{"num_hidden_layers": 12, "hidden_size": 224, "num_attention_heads": 4, "num_key_value_heads": 4, "head_dim": 64, "intermediate_size": 896, "vocab_size": 7032, "hidden_act": "squared_relu", "norm": "rmsnorm", "norm_place": "pre", "norm_eps": 1e-05, "positions": "rope", "rope_theta": 10000.0, "rope_fraction": 1.0, "qk_norm": true, "attn_scale": 0.203, "bias": "all", "tie_word_embeddings": false, "parallel_block": false, "extras": ["shifted keys", "gated attention", "exclusive self-attention", "capped logits"], "init": "trunc", "init_std_qkv": 0.0274, "init_std_o": 0.0, "init_std_up": 0.0274, "init_std_down": 0.0, "optimizer": "muon_variant", "learning_rate": 0.00304, "lr_mult_down": 1.5, "beta1": 0.93, "lr_head": 0.00626, "warmup_steps": 62, "schedule": "wsd", "decay_fraction": 0.819, "decay_shape": "linear", "final_lr_fraction": 0.0, "batch_tokens": 32768, "max_seq_len": 256, "doc_mask": true, "train_tokens": 287600000, "max_steps": 8777, "dataset": "wikipedia_en"}
Each number is 128 + 32 x the weight over its row's rms, rounded and kept within 0 to 255. Layers, rows and columns count from 0. The size above them is the row's rms in percent of the matrix's.

# layer 5 attention key, 256x224, rms 0.111, rows 225-255, columns 112-223
size [112 105 105 111 117 104 103  99 109 112 114 106 104 111 109 105 106 112 106 101 110 115 104 107 110 117 103 105  94 107 111]
[[ 95  80 113 120 164 197  97 158 131 132 158  76 146  66 107 115 133 136 143 118 106 119 123 125 174 129 142 103 138  96  67 167 123 131 126 110  80  98 148 161 102  92 140 175 116  91 128 164 106 165 111 123 141 195 165 155 179 161 155  90 122 138 167 110 207 165 155 142 157 109 154 141 105 127 132  76 102 161  76 153 114 179 108 106 145  50 115 123 115  80 151 126  87 154 120  90 122 155  87 115  97 122 158 154 120 118 147 158 147 155  79 148]
 [120  83 165 102 162 156  78  70  78 115 136  96 170 137 132 139 150 128 112 115 116  93 139 174 122 149 110 127 200 149 107 149  98 118  86 108 114 151 141 135 133  90  37 115 141 122 196  97 122 138 142 166  72 145 106  59 138 125  96 129  82 105 127 127 153 128 164 118 127 129 153  77 150 166 145 155 152 104 130 119 187  77 139 133 205 112  93 147 140  99 158 135 138 128 155  69 133  97 159 141  57 172 153 141 103 125 145 143 160 140 126 116]
 [ 55 111 125 118 151 103  61  91  94  38 127 118 151 127 132 128 128 156 117 100  98 123 167 138 153  76 114 137  83  89 192 181 128 118 101 166 121 132 131 110 133 173 156 147 129 133 195 170 116 150 142 152 188 123 192 220  99 161 137 165 112  74 133 153 121 180 141 146 125 161 122  87 155 164 113 110 174  83 107 144 115 100  82 137 141 165 130 138 146 101 104 123 127 118 108 144 143 131 127 143 102  95 144 121 119 133 177 195 112 107 101 155]
 [146  98 141 146 184 167 183 124  96 177 109 135 133 145  75 145 131 119  83 163 149 130 147  69 179 132  92 109 166  73  82 128 172 113 144 232 138 112 170 112  88 124 169 162  67 119 142 184 148 121  66 100  60 189 100 107 182 160 138 137  79 141 114  97 150  74 143 150 140 126 146 132 159 116 109 175  86 116 126  94  97  63 130 142 141 139 152 140 127 107 154 187 172 132 104 118 100  96  85 101  73 163 136 124 126 181  96 134 236 169 171 183]
 [182  63  97 114 112 125 116 129 134 118 142 110 132 186 159 144  89  83 128 150 118 122 163  92 136 162 182 179 135 138  95 129  52 163 125 138 164 106 136 100  88 101  88  84 105 133 139 192 167 135 161 146 109 174 153 170 174  92 163 135 145 139 107 205 156 141  68 119 135 181 126  92 183 164  94 133 125 109  81 114 189 134  98 167 182 126 133 134 132 178 132 150 172 119  61 143 143 116 160 106 209 202 151 100 114 154 111  72 143 150 150 166]
 [ 89 119 100  81 117 119 156 168 164 120 150 113 142 117  86 113 174 126 125 131 136  86  98 100 162 105  61 114 123 140  95 160 125  93  56 195  89 104 129 139  72 148 196  85 163 142 136 160  85 148  78 125 141 126 191  99 138  77 144 145 118 129  84 184 131 112  99 113 116 106  89 114 148 121 113  71 172 129 135  97 136  60 169 137  99  88 161 155 154 136 176 202 128 126 115 135 149 113 155 112 139 114 105  78 199 179 138 133  97 149 151 131]
 [130 125 114  93 174  77  76 104 124 130 114 128 126 137 102 121  96  81 110  72 126 130 136 110 138 122 146 163 143 120 130 102 144 158 133 114 188 165 179 115 135 122 112 140 100 106  76  92  97 112 135 135 124 172 142 115 153 191 188 116 169 149  72 117  91  99 109 115 176  91 160 230 170 125 137 114  89  96  98 164 121 111  68 190 107 118  87 188 102 132 148 140 109 133 147  76 114 116 138 103 107 117 126 173  82 111 166  89 100 116  84 133]
 [127  77 185  84 131 132 167  94 105 134 128  96 113 163 101 133 114  99  79 121  95 125 116 131 151 157 176 103  74 139 113 161 151 126 165 110 146 176  68  99 122 157 130 128 101 169 128  88 112 150 115  92 155  71 114 147 111 105 138 168  98  98 118 141  89  97 102  80 143 171  82  88 107 131 135 176 106  94 102 116 145 121 160 114 137 122 147  73 127 129 152 136 151 161 120 147 159 103 166 115 110 123 124 125 164  43 129 112 108 148 141 101]
 [109 119 132  96 131 125 135 140 181 135 139 147 116  98 111 182  62 147  79 183 148 130  69 137 127 156  98 139 149  92  92 180 110 129 112 156 108 100 143  88 109 124 104 111 150 144 155 129 156 133 109 135 115 115 143 172 151 179 119 108  71 108 143 178 104  95 175 216 129 120 123 178 176  90  88 153 167 179 102 152 138 164 123 158  82 135 102 120 154 118 162  93  90  75 128 152 155 144 162 134 126 135 141 149  63 151 133 132 163 116 206 114]
 [ 58 127 118 151 128  78  89 144 130 105  73 143  63 122  81  94  95  89 135 148 156 128 117 123  58  88 105 139 190 109  92  91 148 168 129  77 106  98 118 136 168  82 103 194  83  94 204 114 174 158 129 179 187 106 138 104 119 149 146 177 112 117 106 187 103 138 137  93 137 150 101 154 162 116 120 111  93 108  99 146 102 122 128 133  98 102 112 190 136 133 193 173 161 113 135 101  58 142 108  58 150 131 147  88 142 130  58 121 153 138  53 144]
 [141 112 149 117  63 130 145  94 137  99  63 141 122  69 122 118 110 178 163 142 120 168  84 168 118 117 151 183 165  91 146 129  92 126 145 102 154 103 126  96 120 103 184 143 135  82 147 143 134 102 121 172  83 190 135 102 132  86 151 136 141 112 125 187 106 168 150  86 118 138 145 111 124  71  86 129  86 171 185 150 145 111  99 115 109 136 104 137 148 116  89 112 109 118 107  87 146  82 118 122 162  84 177 104 105  76 141 120 146 139  83  91]
 [ 75 147 160 118 154  90 130 122 136 204 153  99 151 138 130 139 159 122 116 190 128 124 154 170 166 169 111 124  99 114 149  87 110  52  81  57 158 110  58 148 116 128 123 136 132 159 125 162 119 153 123 129 153 160 158 123  84 123 153 145 147 152  81 167 147 179 165 116 114 167 145 104  87 155 129 113 126 209 160 101  89 145 123 129 169 117 103 104 107 111 181  96 159  89  97 151  78 140 178 108  82 109 118  88  67 158  95 126 147 123 164 180]
 [ 50 121 126 131 126 130 140 100 124 148 116 131  99 172 170 123 104 133 174  79  51  84 121 140 189 104 106 116 101  76 126 115 148 132 122 185  79 185  72  78  74  73 142 139 114 145 160 144 164 115  55 139 102 158 136 174 101 111 179  81  96  80 158 127 131 144 107 141  90 134 168  99 142 111  97 107  72 141  91 114 182 160  81 118 105 154  96 110 141 108 129  87 135 108 120 126 154 122 111  39 218  61 108  96 166 133 104 145  83 153 137  81]
 [ 80 136 140 139 128 131 107 120 111 108  59 169 159 129  93  21  75 180 146 147 168 117  86 156 127  72 161 149 163 198 169 120 163 101 216  97 140 152 122 143  78  82 147 147 104 125 117 142 124 173 147  92 121 133 168  63 129 165 127 132  86 166 155 131 110 116 160 133 137 142  37 144  73 115 184 107 106  86  76 123  86 119 109 149 110 106 121  73 161 117 145 164  94 166 135 142 125 108 134  97 156 190 137 146  92 158 167 158 109 170 169  34]
 [128  91 148  89  99 117 161 130 169 177 126  85  94 127 137 147 152 137 122 135 138 156 118  94  70  83  66  89 140 105 152 197 144 116 151 116 174 128 143 162 153 132 135 160 165  89 105 124  78 107 119 125  95 103 155 101 161  78 135 123 101 149 168 149 163 145 132 216 133 102 159  98 136  97 134 192 108 152 124  99  91 134 120  86 102 108 107 128 118 117 130 155 155 190 115 174 124 108 105 136 114 112 146 161 119 127 107 127 127  41 160 162]
 [151 146  96 126 167  35  98 168 120 108 137 130 109 153 144 122 104 180 112  83 149 187 201 130 160 107  81 138 141 127 153 100  94 151 121 121 136 177 138 112 109 113 159 194 159 103 146 103 140 165  62 124 110  86  98 107 140 164 128 123  98 167 120 163  78 130 114  93 137  68 110 162 155 134 145 146 139 119 139 157 179 119 110  94 117  93 115 135  71 115  95  85 116  96 103 175 161 121 166 116  59 105 138 145 132 101 101 146 147 100 107  97]
 [135  99  42 134 133 106 126 116  81 160 144  93 139 134 125 151 135 107 170 116 112 115 157 141 140  95 144 112 171 115  65 166  63 111 124 157 177  85 151 117 146 153 113 104  82  89 107 145 127 116 119 123 176 127 183 110 119 112 127 100 143 141 104  57  74 129 100 135  58 218 164 145  64 134 184  73 125 124 119 163 130 144 117 122 125  91 111 109 104 131 139 146 123  78 180  79 167 213 156 125 202 128 160 117 142 138 109 134 125 148 141 180]
 [148  63 127  97 142 142 128 158  79 178 143  29 112 141 171  81  80 134 143  60 132 146 145 146 188  75 131 137 116 141  66 148 117 166 131 124 130 130 163 140 100 124 131  63 164 131 120 123 171  89 170 153 151  65  86 138 106 107 116  96 157 117 106 147 128 128 125  97 149 114 144 154 135 143  96 158 110 149 124  94 139 134 160 127 118 119 139  84  22  95 105  98 111 118 150  84 142 141 102 129 136 148 136 109 138 140 137 130 116 154 104 131]
 [148 107 126  84 103  89 145  63 127 171 155 158  92 143 136 141  97 101 108 138 127 234 147 106 128 150 114 156 154  85 152  86 104 120 122  77 115  74 156  78 131 132 165 110  91 143 158 138 140 211 144 120 246 111 181 164 116 143 116 121 100 136 204 123 104 134  99 124  87 141 125 123 105 102 105 104  68  60  83  85 126 129 155 107 135 138 114  88 115 119 147 141 158  97 107  59 183  70 177 171 158 141 101 114 172 144 120 123 126 158 117 134]
 [134 160 156 100 106  71 152 173 187 157  75 160  78 146 137 112 101  72  92 111  74  98 140 106 155 125 151 166 125 125  99 105 122 106 163 171 124 125 170  87 167 141 169 197 132 146 141  93 126 153 161 113 134  54 132 122  92 154 108  95 130  96 130 157  99  74 101 126 187 113 161 135 173 102 139  93 180 184 117 166 139 153 125 144 194  98 141  96 105 150  39 100 145 164 132 146 121  78 132  87 154 133  83 134 173 143 164 153 114 103 103 171]
 [118 134 117 125 121 153 156 160 138 133 112 154 118 153 109 167 166 164  96 116 152 125  48 149 144 114 112 105 131 134  77 150 107 115 123 130  88 162 107 228 177 122 146 144  90  82  92 144 106 123  76 140 108  42 150 140 208 167 138 106 139 131 133 130 187  94 170 137  79 166 150 137  79 118 103 100 113  79 136 109  70 131 214 156  93  94 118 138 137  73 156 155 164 146 115 110 130 123  73  90  66 161 160  77 142 115 102 118 137 175 186 121]
 [112 113 126 138 127 106 120 115 106 148  80 137 140  65  71 112 128 110 150  48 110 112  95 117 111 125 149 101 119 147 135 157 123 138 135 152 110 129 120 108 135 143 150 105  71 177 174 117 130 144 141 146  94 124 102 143 103  71 111  70 105  50 136 153 124 206 105 125  97  57 132 170 141 108 122 120 101 157 147 133 215 152  54 106 121 158 125 106 128 106  81 172 136 102 148 125 131 115 103 166 104 166 162 110 110 131 158 101 119  27 122 116]
 [117 133  89 155  97 169  97 144  99 151  94 118 101 123 113  77  99 186 124 130 111 113 136  94 112 123 146 143 120 107 136  56 151 134 143 137  85 134 152 189 144 143  65 130 149 155 161 162  66 121 128 106 101 146 125  95 161 129 170 167 155 152 105  75 152 159 156 108 105 134 111 134 109 178 154 110 186 161 181 160 127  98 103 106 150 112  98 110  98 128 109  79 163 127 140  74 121 161 135 179  93  95 126 140  98 167 110 237 106 169 116 115]
 [178  92 114  97 120 176  85 111  61 104 106 122 122  97  83 130 136 132 101 156 151 133  88 199 126 132 159 161  92 136 167 140 181 122 134 110 197 113 141 124 146 148 123 120 176  93 109 110 131 109 168 138 142 115 123  98 123 117 146 149 182 153 167 116 166 125 146 156  59 107  51  70  88 113 149  91 153 101 182  96 135 154 165 103 145 126 172 179  98 178 133 116 122 112 153  82 122 138 118 111  95 180 166 148  91 102 121  84 197 116  97 137]
 [ 96 113 137  85 142 126 158 111 100  95  77 130 115  60 150 129 116 129 116 137 131 125 143 168 163  77 114 144  80 107 136 135 133 120  94 110 136 120 101 135 139 155  85 154 115 116 147 154 124 109 190  58 120  85 122 125  62  89 128 103 176 163 179 129 127 121 151 148 119 136 206 158 118 129 106 138 139 153 136 109 152 125 135 123 108 128  67 105 109  62 100 124  41 119 122  88  88 146  52 110 184 130 118  52 138  88  69 101 155 167 166 146]
 [135 110 120 137 106 172 153 133 184 142 174 113  64  74 117 138  97 171 116 165 134  85  85 121 108 133 126 128 119 198  75 156 102 122 171 206 195 132 121 155 123  82 146  87  92 139 120 141 135 171 136 100 108 193 154 135 142  50 116 194 165 119 138  86 143 113 126 195 131 143 177 119 123 135 114 157 139 156 121 156  86 117 184 126 103 118 189 132  95  93 138 170 156 144 130 139 151 164 145 106 180 130 128 143 142 140 113 135 111  90 134 127]
 [177 137 131 138 170  87  66 122  92  94 132 103  95 140 162 134 126 119 141 172 157 125  53 175 105 160 112 158 129 132 172 125 133 174 150 178 162 123  89 151 143 110 106 152 121 141 121 151 133 110 100 159  94 130  88 101 136 138 147 179  92 128 144 115 104 153 134 129 149 151 176 107 165 134 138 225  90 102 153 145 162 132 128 135 103  76 148 119  98 151 137 114 120 178 154 129 215 125  86 121 170 151  96 148 100  92 206 146  97 126 165 121]
 [152 155 114  74 141 121 151 119 104 175 155 119 161 167 120 128 128 136 174 145 131 106 108  97 115 119 120  81 101  90 161 109  93 108 155 123 166 125 143  96 138 119 167 130  93 140 182 159 100 133 109 104  50 142  96 126 131 104 174 108 114 207 119 202  85  90 113 149 162 120 155 158 108 144 105 157 159 145  79  89 154  91 167 126 125  97 153 108 201 138  80 104  76 114 103 150 127 112 183  62 144 177 164  80 164 115 130  78 111 156 122 117]
 [159 168 113 114  48 105 150 157 163 141 177 134 156 132 117  71 172 134 124  59 164 133  95  68 158 143 124 147 130 169 149 177 128  98 128 115 131 118 147 134 177 164 130  94 114  92 136  84 168 147 123 165 141 133  64 111  65 155 158 168 103  83 146  98 108 105 176  69 129 151 113 131 121 201 130 154  94  51 120 162 178 109 133 124 102 141 107 149 155 153  85 112 121 128 141 124 132 147  84 141  92 154 126 144  62 150  98 127 163 121 136 151]
 [125 124 115 179 138 122 126 137 139 122 155 113 164 101 126 146 109 126 128 110 134 158 102 130 140 173  84 119  83  99  93 214 176 147 138 109 177 120 160 131 130 196  81 144 157  38 165  97  78 149 177 120  72 148 145 146 143 129 123 110 171 128  80 117 164 150 157 119  76 155 120  97 175 139 104 119 120 116 114 159 120 113 168 133 110  76 129 112 102 105 165 111 158 122  86 134 167  89 155  51 144 126  53 126 161 148  92 154  91 111 155  84]
 [ 88 128 138  81 116 119 113 141  36 150 141 129 124 160 146 127 139 110 156  98 160 105  90 129 134 123  77  80 108 200 109 126 136 115 118 156  84  68 155  79 143 157 139 151 162  67 119 165 127  51 149 119  83  65 112 145  97  65 147 149 155 114 193 122 121 156 103 140 141 133 121 135 167 118 129 132 112 126 104 139  83 155 132 175  98  99  91 121 146 112 185 157 157 107  80 109 142  67 187 120 110 102 116 119 170 178 162 138 109 137  76  77]]
# layer 5 attention query, 256x224, rms 0.111, rows 226-255, columns 112-223
size [103 108 109 110 111 108 107 102 111 110 111 104 104 104  99 106 105 103 109 104 106 105 105 108 103 108 105  99 109 110]
[[104 118 138 120 147 121 192 127  81 120 123 130 112 138 118 159 151  90 119  81  67  98 145 138  83 168 106  85 181 145 137 110 167 151 146 117 102 170 174 137 130 135 114 120 108 152 128 122 116 177 133 141  49 121 150 141  68 123 116 139 133  99 135 132 170 170 135 103 151 128 179  66  88 156 109 110 154  90 173 149 160  73 134 153 124 159 138 133 135  80 196  95 194 155  71 142 143 111 182  94 149  99 151 133  79 132 134 108 148 145 150 148]
 [ 85  77 107  83 113 125  90 111 100  88 151 145 167 125 199 138 141 119 145  91 113 176 125 122 112 101 116 106  71  93 162 151 115 105  89 122 118 133  96 143 139 131 168 169 187 125 176 137 120 115 174 101 150 129 126 201 108 132 153 160 114 123 155 124 147 140 118  59 114 144  97  60 226 125 134 147 126  81 195 159 140 148 102 127 130 114 124 127 137 110 135 141  69  98  76 140 102 129 156 141  95 148 149 104 146 132 139 200 111  89 166  94]
 [106  55 151 110 167 118 136  93 105 126 113 121  52 132 146 125 119  90  86 133  80  72 123 135 180 171 118  61 133 127  86 146 134 164 150 139 123 104 156 114  98  95 109 159  91 165 158 174 176 140  80 136  93 132 112  82  81 159 120 117  86 145 132  44 124  82 145 171 172 124 128 105 191  83 108 166 112 118  76  74 141 128  89 135 129 134  94 180 101  89 136 140 159 163 112  87 112 141 103 107 163 137 125 148 125 188 113 164 187 155 139 100]
 [163 100 121 115 137 164 123 120 155 113 121 140  58 160 143 125 154  94 140 102 140  85 141 150 130 140 174 105  78 143 164 161 107 147 157 135 143  99 138 122  64  90 100 151 170 121 108 171 176  91 134 132  84 134 153 124 141  89 107 161 127 160 186 140 174 122 127 101 120 166 136  85 137 126 126 137 191  81  98 172 196 136 137 124 182 110 128 106 152 157  85 117 148 180  66  65 142 136 131 145 182 167  89 141 124 118  96  75  84 171 114 160]
 [142 131  94  92 123 134 156 143 145 134 115 133 154 153  90 130  69 175 145  67  83 119  73  88 126 106  93 124  75  97  93 118 155  98 138 191  69 106 142  94 111 145 169 100 147 155 110 139  85 133  81  85 116 152 152 107 116  67  87 153 127 176 110 139 131  86 143 112  68 152 121 142 125  82  97 122 132 161 150 101  68  53  89 180 128 116 153 153 114  96 129 183 112 108 100 122 122 160 100 152 112 124 101  74 195 161 125 148 156 123 159 146]
 [147 102 190 130 167 127 136 111 146 110  96 124 143 105 103 156 162  71 125  63 155 105  99  96 156  79 144  77  98 123 160 129 153  52 146  93 161 171 133 115  96 132 118 148 130 160  55 132 210 129 135 102 158 130 116 103 127 180 122 143 123 181  90 126 106 121 103 157 113 106 155 120 104  96 132 105 114 100  82 183 109  53  92 147 138 115  96 170 105 131 141 129 113 157 116 105 121 124 124 143 142  83  81 146 169 133 101 135 122 135 189 188]
 [141 143 153  63 120 118 161  77 128 184  76 102 114 123  65  62  75 139  89  64  73 117 119 136 145 118 118  87 128 180 164 125 151  61 160  72 184 141 117 101 124  93 145 129  62 137 168 141 108 144 104 142 132 105 101 148 135 133 105 116 163 156 135 171 138  84 134 150 146  86  91 114 132 106 151 134 117 104 159 106 110 128 159 123 173 118 178 134 155 157 121 126 160 124 142 110 149 124 103  85 145 169 145 144 189  76  87  80 119 161 162 112]
 [131 148 107  55  71  93 155 127 196 161 113 139 137 162  78 142 147 120  82 164 192 182  93 168 132 103 122 153 143 152  98  96  46 138 136 164  57  84 126 123 158 146  94 108 115 114 179  51 128 139 121 149  73 111 174 134 113 111  87  59 121 143 112 180 133 154 109 150 121 149 167 157 157 128 123  73 131 161 117 116 152 108 199 103  79  82  88 119 148 120 181  83 142  86 181 168 131 135 167  85 119 188  92 108 161 165 145 159 104 164  93 200]
 [ 66 165 124 151 133 138  86 171 126 144 193 149 106 128  78 129 136  63 105 125 123 149 152 159 145 123  93 164 145  68 127 110  97 123 183 115 131 103 194 153  95  76 109 169 131  93 137 139 142 128 129 109 154 171 160  72 126 193 103 149 148 174 166 183 101 159 122 123 131 136 111 127 158 121  90 142  99 118 130 192 139  64  90 106 169 171 140 112 107 128 217 126  99  88 144 119 108 194 117 109 141 163 131 104 102 141 131 119 183 100  77 135]
 [153 158 187 104  84 182 114 137 144 118 140 117  93  85 123 118 133 156 157 137  80 166 156 156 130  83 132 191 148 120 138 159 131 144 164 129 103  56 161 118 133 110 186 176 147 125 173 137 131 148 102 189 117 182 156 113  83  52 142  65 109 139 139 183 139 118 140  80 128 104 163 129 168 118 108  95 146 120 155  99 135  72  96 111 121 137 142 173 203 147 100 159 117 114 113 132 118  76 137  80 144 142 140 113 145  81 143 148 127 155  92 138]
 [ 67 184 115 119 125 150 137 111 150 144 150 103 107 100 102  86 151 119 144 131 174 166  99 177 135 145 185 117  70 110 113 130  95  50  64  52 131 154  68  65  79 129 124 129 126 107 153 172 154 177 118 130 160 169 106 134 143 102 145 113 201 125  96 149 125 203 137 110 108 108 162 114  48 157 134 165  81 127 165  97  93 146 140 118 163 128  90 149  83 103 156 128 135 103  46 119  99 151 165 127 108 158 136 125  94 148 127 110 177 153 183 174]
 [112  93 120 126 128 126 156 135 135 154 137 139  93 106 145 132 122 160 111 123 126 133  62 115 170 156 152 113  51 141 104 151 135 150 124 152 110 163 116 143 111  68  94 112 150  96 131 191  86  82 152  82 170 138  91  97 141 135 197 108 150  88 170 128  83 132 137 118 111 110 100  87 115  98 149 100 157 132 133  82 131 120 133 125 148 187  82 112 158 114 135 103 135 112  94 139 108 110 159 152 177 131 137 189  96 161 145 155  67  91 135 146]
 [108 131 113 136 131 207 111 106 112  97 115 111 139 166  92 118 125 137 125 148 116 145 110 144 128 105 168 141 170 154 119 122 150  91 161 136 162  76 112 124 118 105 140 146 122 155 124 181  92 157  96 126 166  87 143  68 128 114 122 130 109 114 183 110  95 127 145  76  85 106 110 103  95 120 177 136 163 129 103 129 141 148 104 133 153 108  96 156 189 128 120 144 109 194 188 150 145 113 149 109 114  49  87 189 101 178  89 190 100 180 200  92]
 [112 121 149  83  88 113 154 184 169 123 106 148 135 128 184  78 138 107 130  80 116 147 100  82 113  88 123 105 172 116  97 140 157 112  90 119 149  73 122 139  88 104 117  89 158 131 163 163 143 130 106 115 162 141 137 115 135 100 152 147 126 111 153 190 112 109  84 134 109 130 169  95 140 115 101 128 113 121  75  94 168 139 183 150 106  93  87  59 130 113 155 183 154 131 126 156 187 120 120 123 110 106 142 163 113 147 114 131 125  85 163 110]
 [102 121  99 136 216 132 101 127  75 127 114 136 104 116 101 154 152  87 160  90 161 136 121 175 166 163 117  65 138 155 196 154 119 130  82 144  81 131 121 143 101  99 116 127 214  93 166 145 170  98 136  88 144  99  97 126  95 108 101  95 126 158 127 147 121 149 171 128 120  76 106 209 114  89 143 119 141 107 136 185 115 123 114 148 129 141 139 146 131 119  76 122 116 131 114 166 109 118 117 140 115  92 112 160 129 133 132 108 165 125 118  96]
 [102 102 108 151  70  67 135 136 146 100 162 148 144 154 133 155 137 155 122  99 101 144 138 104  41 148 176 125 108 132 104  88  62 107  76 125 178  97 161 103  99 105 125 135  82  97 136  75 132 140 133 105 143  97 185  62 155 116 174 127 134 134  98  87  86 143 101 110  85 161 151 144 113 121 152 166 173 133  98 141  89 124 112  74  63 141 117 139  73  86 103 111 110 137 163 126 185 174 137 140 164 114 135 160 128 151 133  93 102 144 110 179]
 [124 110  87  64 134 135 104  94 146 162 124  93 111  99 173 100 108 178 106 120  98  90 150 106 184 101 132 145 110 104  88 157 112 159 146 156  98 129 166 154  96  91 171 120 144 141 136 119 106  87  75 155 136  82 118 149 168 146 168 136 118 135  52 101 125 131 137  79 104 148 148 157 185 151  75 167 144  98 121  76 126 131 115 120 111 135 196  35  63 118 133  98  98 123 168  91 147 136 139 151 154 167 137 134 103  98 107 124  89 136 144 158]
 [111 104  99 170 101 126 123 139 117 173 144 199 107  85 120 117 115 180 137 149 186 157 157  88 160 169 161 156 180 128 186 126  51 135  77 126  86  85 150  77 134 107 149 166  60 163 124 136 118 193  91  99 196 124 108 152 133  95 127 100 169 142 162 112  47 135 143 106 140 154 169 119 125 138  84 176 101  51 166 132 147 121 148 135 132  76 121 123 145 159 142 175 129 111  78 155 147 130 109 154 156 101  83 137 142 139 136 138  90 140 100 158]
 [174 135 155 137 158 104 180 102 156 133  89 120 122 106  95 111 154  92 141 100 127 165 105  88 177 154 194 112  72 117  62  63 156 113 118 130 107 113 143 139 113 128 120  81 159  78 117 180  72 129 148  99 152  91 127 146  90 154 134  91 198 105 116 144 136  86 110 174 156 113 167  93 172  50  92  96 154 164 117 176 176  98 134  87 113 113 159 189 115 160  49 179 153 105 177 143  85 141 110 131 122 134 168 111 166 111  93 179 143 159 137  90]
 [113 139 169 130 146 193 156  97 147 136  83 135 114 165 143  97 174 177 105 157 148 157  91 118 130 126 146 110  78 164  94 100 109 177 112 120  93 162 127 134 120 187  63 117  61 117 106 155  93 110  49 164 102   0 145 134 141 197 174 121 138 135 110 145 136 119 162 154  84 133 174 165 121 131  76 108 109  99  99 121 105 108 149 124 131 138 101 123 127  93 161 112 144  95 102 138 111 125 133 184 105 142 113  98 135 142 137 125 102 131 150  88]
 [159 146 105 133 146 124 113 135 117 140 110 149 132  92  82 163  92 135 132 101 168 135 149  79 138  87 138 163 123 196 119 172 168 149  81 134 117 150 101  75 136 125 127  55  52 122 143 144 147 137 145 168 111 112  77 112 126  87 110  88 150 153 181 135 126 135  84 119  91 142 144 151 150 147 112 137 145  98 108 193  98 147 124 117 154 182 113 123 110 143 199 130 152 107 125 120  58 120 102 129 122 176 158  84 143 123 126  99 151 152 181 149]
 [116 162 120 123 143 235 143 142 154  99 121 122 126 143 146  67 147  97  79 118  81  88 167 161 123 168 174 103 162 116 159  99 100 146 121 100 128 129 166 185 171  72  85 112 163 135 103 144  85 103 139 175 126  96 123 148 175  82 106 126 119 181 191  70 168 165 147 137 118 157 123 104 178 123 127 124 162 185 146 128 135 103 133 157 148 123  90 140  98  97 121 121 151  79 134 103  85 115 116 139 107 141 105 120 157 134 134 134 173 106 166 143]
 [152 134  98 108 178 112  87  92 113  91 118 156 136 138 137 118 154  81 104 156  72 101 167 163 111 154 154 161 114 156 121 106 204 148 147 134 158 137  95 137 128 113 157 120 127 139 129  97 122  90 116 163  91 111 165 152 159  82 107 106 136 177 151 113 157 119 158 137 139  46  89  98  65 139  98  97 139 135 154 129 120 128  97 125 101 112  91  85 146 179 115 126 119 105 178  85 107 165 145  80 119 169 103  93  50 126 144 124 148 143 109 127]
 [205 133 152 132 104 142 118 145  70 143  85  50 125  97 118  99 174 118 109 101 125 118 134 138 153  47 165 188 135 122 139 152 183 113  96  82 139 121 180 102  95 148  93 139 115 136 167 147  88 102 137 114 132 117 162  67 109  66 101 119 158 145 144 121 158  80 157 100 161 151 117 134 115 129 104 184 115 109 137  95 101 132 140 137 120 137 113  90 102 156 180  43  54 122 124 152 180 107 111  86 153 142 127  80 128 101 125  93 128 130 107 154]
 [152 107 112 129 107 139 147 121 169 182 163 129 126 114 149 199 106 186 103  99 134 111 110 118 111  95 101 143 149 134  83 198 157 162 147 156 162 144 174 147 117  89 108 164  73 137 114 145 101 127 171 130 104 119 135 154 122 122 194 206 147 113 167 117 145 144 142 215  93 140 192 128  97 112  91 153 188 164 212 175 103  63 185 112 117 128 186 120 140  96 108 127 168  86 166 161 136 156  96 131 168 109 181 194 162 100 159 169 136 163 109 123]
 [ 98 126 159 128 150 123 141  83 117 141 111  83 143 119 166 155 115 158 170 123 132 172  62 135  68 133 117 157 109  68 139 105 139 138 109 171 160 109 133 170 146  92 170 166  89  98 138 173 120  94 125  60 118 188  57 131 131 149 135 145  74 141 168 124 134 114 118 157 160 131 117  99 107 172  93 190 108 135 171  93 190 135 196 127  94  97 108 140 154 171 158 112 146 148 143 126  87 105 146  84 150 146  91 184 128 137 174 128 162 203 190 127]
 [171 132 146 101 138  59 110 150  68 152 171 138 143 148 127 106 138 162 130 141 168 134  89 110 129 164 157 107  96  94 120 104 139 123 132 125 164 171 140 159  86 122 146 144  96 134 166 204 122 126  64 111  83  66 138 137  82 129 152  61 160 158  64 126 137  83  96 133 111 130 152 116 102  92 120  96 164 138 111  99 156 125 120 150 161  80 110 145 125  64 115 160 147  98 125 105  98  73 131  95 173 123 111  61 154  93  95 110 138  95  99 127]
 [185 135 179 138 135 119 169 139 178 162 143 146 116  72 150 120 189 122 115 136 137  89 111 186 169 157 175 158 142  95 101 139 101 149  78 158 100 101 148 113 105 162 175 180  97 199 144 145 151 122  61 207 129 119 146 126  76 119 177  73  90 103  92 172 102 153 160 125 146 148 119 178 120 153 121 173  94 131 150 107 151 107 121 131 142 132 197 135 115 145 139 109 116 125 126 136 152 206 174 148 150 149 150 131  92 133 106 101 113 132 125 124]
 [ 85 112 127 133 142 153 108 122 112 108 112 138 159  99  87 137 122 109 114 137 134 142  86 158  87 232 148 154  94 127  96 192 113 110 139 144 185 182 122 113 110 132 107 121 147  22 125 125  87 152 124 142 147 192  85 120  97  52 109 185 139 145 109  88 154  75 115 109 119 174 178  57  74 132 120 100 135  46 143 145 106 109 120 110 128  90 155 155 139 108 122 142 129 134 109 147 109 124 122 106 127 114 126 129 126 149  90 143 164 112 184  76]
 [145 164 143  47 183 136  75 153 163  83 154 101 124 141 153 135 110 138 128 128  79 151  96 104 167 125  68 120 113 151 135 124 169 135 135 118  63  62 144 154 183 150 156 156 117  85 189 142  85 128 119 101 150 135 105 122  85  55 108 163 166  97 117 122 152 185 119 143 123 142  99 121  99  95 119 152 149 133  67  83 174 124 118 179  69 140 124 102  86 122 155 133  96  60 110  74 136  71 201 141 165 145 169 166 187  98 157 179 126 153 101 121]]
# layer 5 attention value, 256x224, rms 0.109, rows 192, columns 112-223
size [118]
[[101  81  95 122 117  79  79 157 102 110 131 120 115 103 204  82 109 134 102 141 144 128  61 140 160 155 100 183 115 103 113 158 156 140 120  92 118 150  92 172 118 133  60 100 119 117 126 112 140  96 199 149 119 139 134 105  93 101 184 123 167 136 134  85  95 124 151 116 158 134 133  97 128 112 164 152 163 128 165 139  75 137 148 130 150 151  55 118 112  69 167  77 122 111  77 168  86 140 186 121 193 138 134 103 158  85 122 183 148 138 131 137]]